Part of a small language model's weights: normalized queries and keys, a variant of Muon for these matrices.
Each number is 128 + 32 x the weight over its row's rms, rounded and kept within 0 to 255. Layers, rows and columns count from 0. The size above them is the row's rms in percent of the matrix's.

# layer 12 MLP down (transposed), 256x128, rms 0.077, rows 163-187, columns 64-127
size [106  95  96  98 104  95  99 100 101 101 103  98  90 107 106  97  99 105  91  94 107 102 101 100  98]
[[128 130 166 179 127 137 154  65 154 193 173 134 124  99 144  84 131 145 126 117 130 123 144  90  74 120  91 116 124 131  95  93 154 155  83 139 142  97  70 115 136 184 125 154 181 135 107 101  78 115 135 146 164 128 111 150 172  96 150 173 156 145 102 176]
 [156 103 128 137  70 141  89 165  44 135 186 134 165 119 115  83 152 144 140 145  95 152 145 174  57  64 130 122 151  97  88  98 164 159  86 149 166 112 139 146 130 151 127 137 125 148 101 154 144  89 162 117 123 166 122  97 106 101  68 185  92 126 119 132]
 [117 136 122  87 121 142 102 179 123 118 137 131 137 128 141 113 142  88 128  53 127  70  70 179 152 181 103 119 183 166 110 165 104 173 179  97 150  87 167 112 158 114 195 174  82 135 115 124 127 175 132 116 168 135 181  97  79  90 109 173 150 173 111  80]
 [147 117 114 124 120  73  72 132 125 145  95 128  73  53 177 124 153 163 105 183 145 197 151 113  66  70 133 188 114 113  69 170 174  86 107  97 175 120 116  93  65 132 121 102 154 144 119 156 147 190  75 105 133 160 127 143  86 144 129 136 130 176 130 125]
 [162 112 158  97  33 169 144 115 172 122 155  88 120  63 118  81 143 139 103 161  94 121 106 124  88 150  82 147 119  96 167 130  95 125 199 116 127 157 123 138  76  67 108 133 193  78 165 150 130 158 184  87 139 152 186 186 131 117 157 139 125 110 154  94]
 [ 99  74  92 123  67 142 146 165  68 132 167 131  91 109 130 107 127 114  81 109 135 183 162 155 161 112 117  83 156 165 112 137 173 111 135 117 163 109 141 136 110 199 131 136 134 137  92 152 166 156  97 135 178 175 107  99 100 118 132 165 162  93 127 147]
 [106 145 142 152 107 187 113 111 151  81 142  75 125 124  74 126  66 130 178 163 149 149 126 124 123 119  62  41 145 177 118 184 136 122 171 107 150 105 139  91 150  80 184 110 107 174 107 141  97  86  93  87 153 123 142 124 130 115 116 125 137  78 134 152]
 [112 120 122 130 117  95 137 136 202 133 170 142 128 168  78 156 135 180 105  66 157 110 153  96 115 110 129 104 111 161  94 104 195 147  78 199 144 133 112  66 121 158 161 145  90 159 113  86 123 117  89 118  62 168 132 126 158  86  93  92 162 139 149 151]
 [140 120 147 150 137  68  70 132 135 123 160 122 103 203 178 110 124  71  73 128 110 144 140 142  76  92 150 147 161 160 122  48  75 113 114 103 173 128  66 169  77 132  85 124  94 161  67 167 144 149 121 161 106 138 127 139 171 166 166 112 121 109 178  94]
 [144 107 178 160 115 125 133 102 127 120 138 202 122 126 131 218  95 136 114  95 118 148 191  74 111 132 188  90 164 171 107 132 176 175 117 143 165 112 137  92 121 154 141 162 162 125  28 131 138 159 143 116 143 133 129 132 107  75 126 125 137  99 110 139]
 [100 119 157  92 139 128  97 116  92 151 119 117  97  73 172 105 153 146 108 153 127 140 157 157 200  61 165 135 104 128 182 108 113 116 130 137 158 110 140  98 144  88 130 177 118 123 179 164 123 168 160 148  89  85 125 154  78 169 123 124 119 135  73 198]
 [167 196 124 173  74 118 122 129  93 109 158 123 134 123 196  80 141 162  87  77 131 139 132 103 126  78 150  64 139 138 136 174 151  62 118 163 185  98 118 109 134 150 173 115 141 168 102 131  48 145 141  99 149  90 103 118 125 120 128 175 134 160  81 112]
 [120 174 102 136 121  77 130 130 162 123 140  92 141 103 132  54  66 184 144 148 143 122 156 166 122 108  67 133 195  99 160 113 160 130 128 163 111 139 183 125 156 141 122 137  81 115 130  76 107 119 140 159 129 166 158 140 133 113 131 115  85 151 126 154]
 [ 86  85  66 137  96 105 110 150 117 147 159 188 139 116 169 150 104 140 101 125 172 183 154 168 100 166 142 151 163  99 108 151 122 163 114  82 148 153 135 152  49  93  86  77 129 128 145 113 107 126 141 167 144 121 131 175 143 111 126 192 130 115 145 140]
 [108 138 135 164 165 176 100 127 123 164  88 165 126  94 160 165 108 116 151 120 138 147 155 102 101  56 107 166  85 171  84 142 112 145 128 131  48 158 167  94  97  85 102  82 150 135 206 209 143 139 124 168 138  76 134 174 103 118  94  96 122 104  74 117]
 [113 140 127 109  66 167  87 167 112 209 138 123 128 165 138 126 154 126 141  86 135  95 183  96 102  85 141 134 108  85 105 129 131  86 139 112 182 124 145 103 165  70 181 165 206 158 104 166 109  75 103  63 125  66 156 126 124 117 165 138 180 132 122 135]
 [153  71 151 134 125 113 144 142 118 123  80 182 175  84 164 152 121 145 189  72 171 119  94 135 125 171  91 101 101 127  77  88 181 128 118 178  89 104  47 152 100 165 116 155 169 168  94 139 101 101  77 140 158 165 173  78 130 143 140 128 118  96 117 122]
 [105 109 141 185 159 187  89 122 146 155 109 138 116 122 177 171 155 155 126 118  60 147 121 141 151 151 155 128 163 140 110 138  69 151 150 101  51 124 133 107 104  95 174 144  80 117 124 140  46 154 124 102 124  74 155 155  97 123 167 107 151 167 162 142]
 [107 136 146  47 118 144  92 115 113 164 143 133 110  77 141 179 173 128 173 172 131  81 121 139 115 163 133 121 120 168 139  74 145 157  98 140 136  80 161 112 111 154 129 186 147 129 106 108 154 117 130 185 187  90  77 104 147 168 121 138  97  72 152 149]
 [ 78 135  84 135 120 139  85 105 127 189 124 166 163 160 101 136 101 124 115 131 147 107 130  72 187 119 142 154 141 165 107 103 121 151 103 134 140 176 130 102 139 119 101 185  84 127 199 156 154  84 178 169 123 165 160 141 120 148 115  76 133 132  69  85]
 [ 72  86 170 126 177 128 157 145 105 184 104 120 155  61 105  91 132  94 140 174 176 113  68 168 131 116 120 166 107 147  68 132  52 145 176 137 187 181 113 126 138 140  83 115 137 161 114  55 135 134 169  61 129 172 151 140 146  96 114 128 121 151  94 108]
 [134 137 149 132 154 142 145 125 142 104 113  32  99 129  93  99 114  89 125 120  91 149 105 148  68 148  82 130 140 118  78 175 137 166  87  99 152  59 115 107 144 174 128 129 157 152 147 144 154 124 124 118 135 186 124  97 194 164 108 176 120 107 140 151]
 [110  89 102  76 148  84 146 190 116 181  94  81 162 141 135 124 185 104 161  84 138 132 150 140 125 183 101 106 104 179 117 128 113 189 134 196 152 113  92 177 122 112  81 118  98 146 151 109  85 171  88 157 113  88 110 130 138 140 139 171  91  89 131 152]
 [124 146 120 152  89 181  74 173 125 120 110 116 126 118 122  85 122 186 117 163 119  51  79 110 117  73 140 144 219 104  99 135 137 135 161 143  55 136 106 116 171 136 148 144 128 143 173 117  30 112  83 134 197 171 144 125 146 121 111 180 123 162 110 119]
 [104  98 160  95 132 113 123 134 138  84 119  61 200 119  74  48 118 144 134  88 171  85 153 117 147 106 142  95 163 144 138 174  80  83 189 105 193 137 100 146  72 130 171 144 128 121 126 104  94  74 161 167 122 142 120 123 124 142 105 155 192 162 138  92]]
# layer 12 MLP up, 256x128, rms 0.0769, rows 164-187, columns 64-127
size [ 99 100 100 105  97 102  98  92 100 101 103  94 104 113 102  93 107  94  97 107 101  94  95  97]
[[103 146 139 149 169 124  57 149 174 152 133 140 155 134 152  87 154  97 139 153  91 132 144 128 103 103 144 139 171 151 125 137 132 126 191  39 137 164 100 105 101  92 140  72 121 104  80 156 129 151 144  82 109  97 136  62 172 154 171 129 138 125 129 101]
 [189 163  93  97 118 133 131 193 101 136 103 130 139  95 166 169 121 163  97 154 109 152  83  81  95 163 142 139  80  75  79 123 164 170 175 110 103 109 104  75 205 120  97 130 198 168 102 101 124  96 194 136 134 127 151 109 110 156 123  95 101 177  81 141]
 [132 126  96 135 138 158 134 102 165 106 173 188  94 107 133 154  90  71 152  60 122 119 135 109 110  71 105  78 152 156 146 132 145  80 164 129 132 148  87 114 128 157 128 134 142 201 113 162  64  93 197 122 115  94 100  91 166 131 112 156 127 156  77  94]
 [164 138 140 104 118 118 129  85 153 149 107 154 153 177  52 141  74 124 153 111 152 129 125 137 165 161 145 138 115 135 139 139 154  82 117  96 136 104  64 144 123 122 200 155  78 144 191 107 132 151 147 162  89 154 119  97 109 100 131 136 174 140 163  86]
 [157 132 151  77 117 138 108 194 126 104 128 104 109 155 112 158 159 173 121 155 111 129 113 103 122 153 107 129  68 117 100 114 189 135 165 139 103 140 116 123 103 118 150  78 114 141  91 124  66 108 139  95 109  59 190 110 137 107 130 122 151 201 130 202]
 [106 135 136 154  69  98  95 151 128 125 165 162  67 139 127  62 155 105 157 147 106 111 107  98 126 124 165  91 143 140 153 165 115 140 170  74 143 109 110 118  87 175 131 143  85  60  95 117 160 140 158 140 146 163  89 115 154 119 140  79 153 178 143 161]
 [ 96 123 157  96 123  50 123 105 148 157 116 143 110 150 114 150 201  83 115 124 112 172 161 132 121 102 119 117 116  92 184 123 129  88 111 114 152 178 139 130 153 145 152 119 105  22 135 160 144 157  89 137  98 148 125 136 174  49  82 118 129 214 103 140]
 [138 178 101 133  90  73 101 145 174 137  91  59 163  94  95 124 161 154 126 113 103 134 110  86 153  99 159  57 102  94 159 156 188 102 145 117 111 118 176 103 164 117 200 112 165 161 127 149 159 149 122 127 138  98 153 108 156 136 165 138 103 130 111 141]
 [133 176  44 101  92 109 118 119 152  78 148 130 162 158 109 109 162 100 110 129 149 150 143 188 129 113 121 144 135 172 118  87  91 173 118  44  93 154 154 189 116 155  89 101 153 146  93 124  93 166 116 173 158 114 154 145  96 148 138 128  89 138 159  88]
 [ 80 186 165  94  95 130 103 191 121  79 106 178 130  96 133 132 172  61 198 157  88 177 104 116 101 138  66 158 130 127 147 137 129 176 113  79 147 134 195 122  96 149 118 181 148 167 149  57 162 189 152  98 113 158 124 100 123 132 154 120 130 119 113 120]
 [116 154 135 124 109  97  88 123 150 124 165 126  72 108 108 139 178 117 126  94  92 136  81 118 124 125 110 119 122 165 216 210  97 128 143  97  96 153 147 117  79 205 123  83 143 126  90 100  85 148 111 150 150 115 137  54 106 141 192  99 142 131 150  72]
 [155 124  65 148  94  93 121 122 184 138 168 160  97 148 126 122 134 122 165 138 110 101 155 176 178 113 178  86 153 126 106 135 106 136 124 178 132 132 144 119  81 153  88 109 166 133 201  93  99 145 131 108  38 137 125 183 162 133 168 191 147 142 155 142]
 [128 123 115 110 115 130  77  91  92 107 114 120 165 128  85 100 190 110 120 102 145 208 135 126 119 132 154  73 149  98 142 156 166 164 157 147 134  94  74  83 192 136 143 121 122 145 110 186 172 115  63 105 152 103  85 122 163 114 108  48  82 137 146 124]
 [ 65 195 128 127 133 134 175 111 133 132 110 170 138 148 120  92  98  77 167 135 155 131 119  89  93 141  65  90 182 119 177 123 176 130 118 108 135 125 135  80 166 177 106 107 117 159  87  58 139 126 154 104 160 101 182  75 130 138 168 114 177 128  59  96]
 [144 110 113 175 128  62 191 129 121 113 122 118  72 116 176 158 165 106 158 157  92 165 101 115 122 168 158 171 150 140 143 144 186 127  88 156  72 133 158 127  96  67 198 142 144 154  82 136 109 123 125  91 126 139 144  70 123  95  68 160 144 123 123 137]
 [110 163  83 106 116 127 109 164 201 160 116 102  71 158 126 167 165 148 114 163 120  93  98 141 146 123 157 150 150 113 167 159 105 131 106 170 213 102 111 147  66 113 109 141 107 130 195 108  96 121 118 102 151 122  63 148 196 166 143 137 169 132 151 102]
 [182 132 178 100 140  53 123  65 141 146 115 181 121 146 117 116 138 153 166  54 146 120 150 111 126 138 122 191 103 108 101  89 103 156 171 155 126 147 121 104 163 142 174 116 143 117 154 136 132 154 154 102 165 193 154 155 146  92 118 139 171 116 160 179]
 [143 173 167  59 179 132 170 146 136 139 103 182 114  78 127 103 155 115 138  44 131 121 162 123  87 120 127 159 165  76 106 126 130 161 133 179 107 120 112 108 134 181 126  87 127 125  71 121  71 126 128  69 123 135 160  85 126 126 165 144 138 173 108 103]
 [ 98  73  92 157 173 102 134 164 100 117 179 116 155 144 126 208 160 145  93  87  45 114 114 112 123  79 109 116 140  84 140 104  86  85 137 123 133 134 151  96  65  99 133 146 141 164 113 141  83 113 135 131 170 111 202 162 161 128 188 176 170 150 176 153]
 [139 116 133  89 137 129 141 131  95 161 152  42 129 193  34 152 122  63 162 190 142 147 111 215 101 120  87 105 116 115 105 166 121 147 152  92 166 134 119 133 138 121 210 151 140 144 115  73  76 149 144 119 146 105 158 155 145 116 163 137  96 109  89 146]
 [131 138 158 105 177 146 156 122 126 160 109 149 145 145 128 112 117  99 119 148 163 148 124 130 115 169 121  86 123 164 147 101  98 142 123 103 155 102  95 100  99  97  86 107 158 101 147  86  24 113 126 113 159 170  57 143 158 148 137 143 125 163 139 177]
 [ 64 169 118 126 104 171 112 102 124  55 163 136  79 136 118 118  72 138 103 103 181 145 116 118 145 141 151 154 146  70 119  98 122 124 126 119 150 135 151  86 127 118 117 145 131 147 107 184 139 114 119 104 126 173  88 144 192 134  94  71 167 184 116 120]
 [ 90 149 119 102 105  99 174 103 113 133 144 144 177 209 123 163 156 107 138 122 173 146 100 152 118 105 152 104  72 104 144 146 110 108 173 129  79 105 161 150 140 140 128 168 106 198 118 119 187 135 156 139 117  70 131  71 127 100 149 143 148 158 113  78]
 [123 119 126 105 164 133 150 167 136 125 201 154  83 113 183 134 110 172 131 130 160  86  81 136 127  90 143 151 115 128 130  92 127 149 127 169 111  82 142 142 181 106 153  58 120 126 158 135 127 163 121 121 116 150 175  95  54 134 109  84 111 134 123 156]]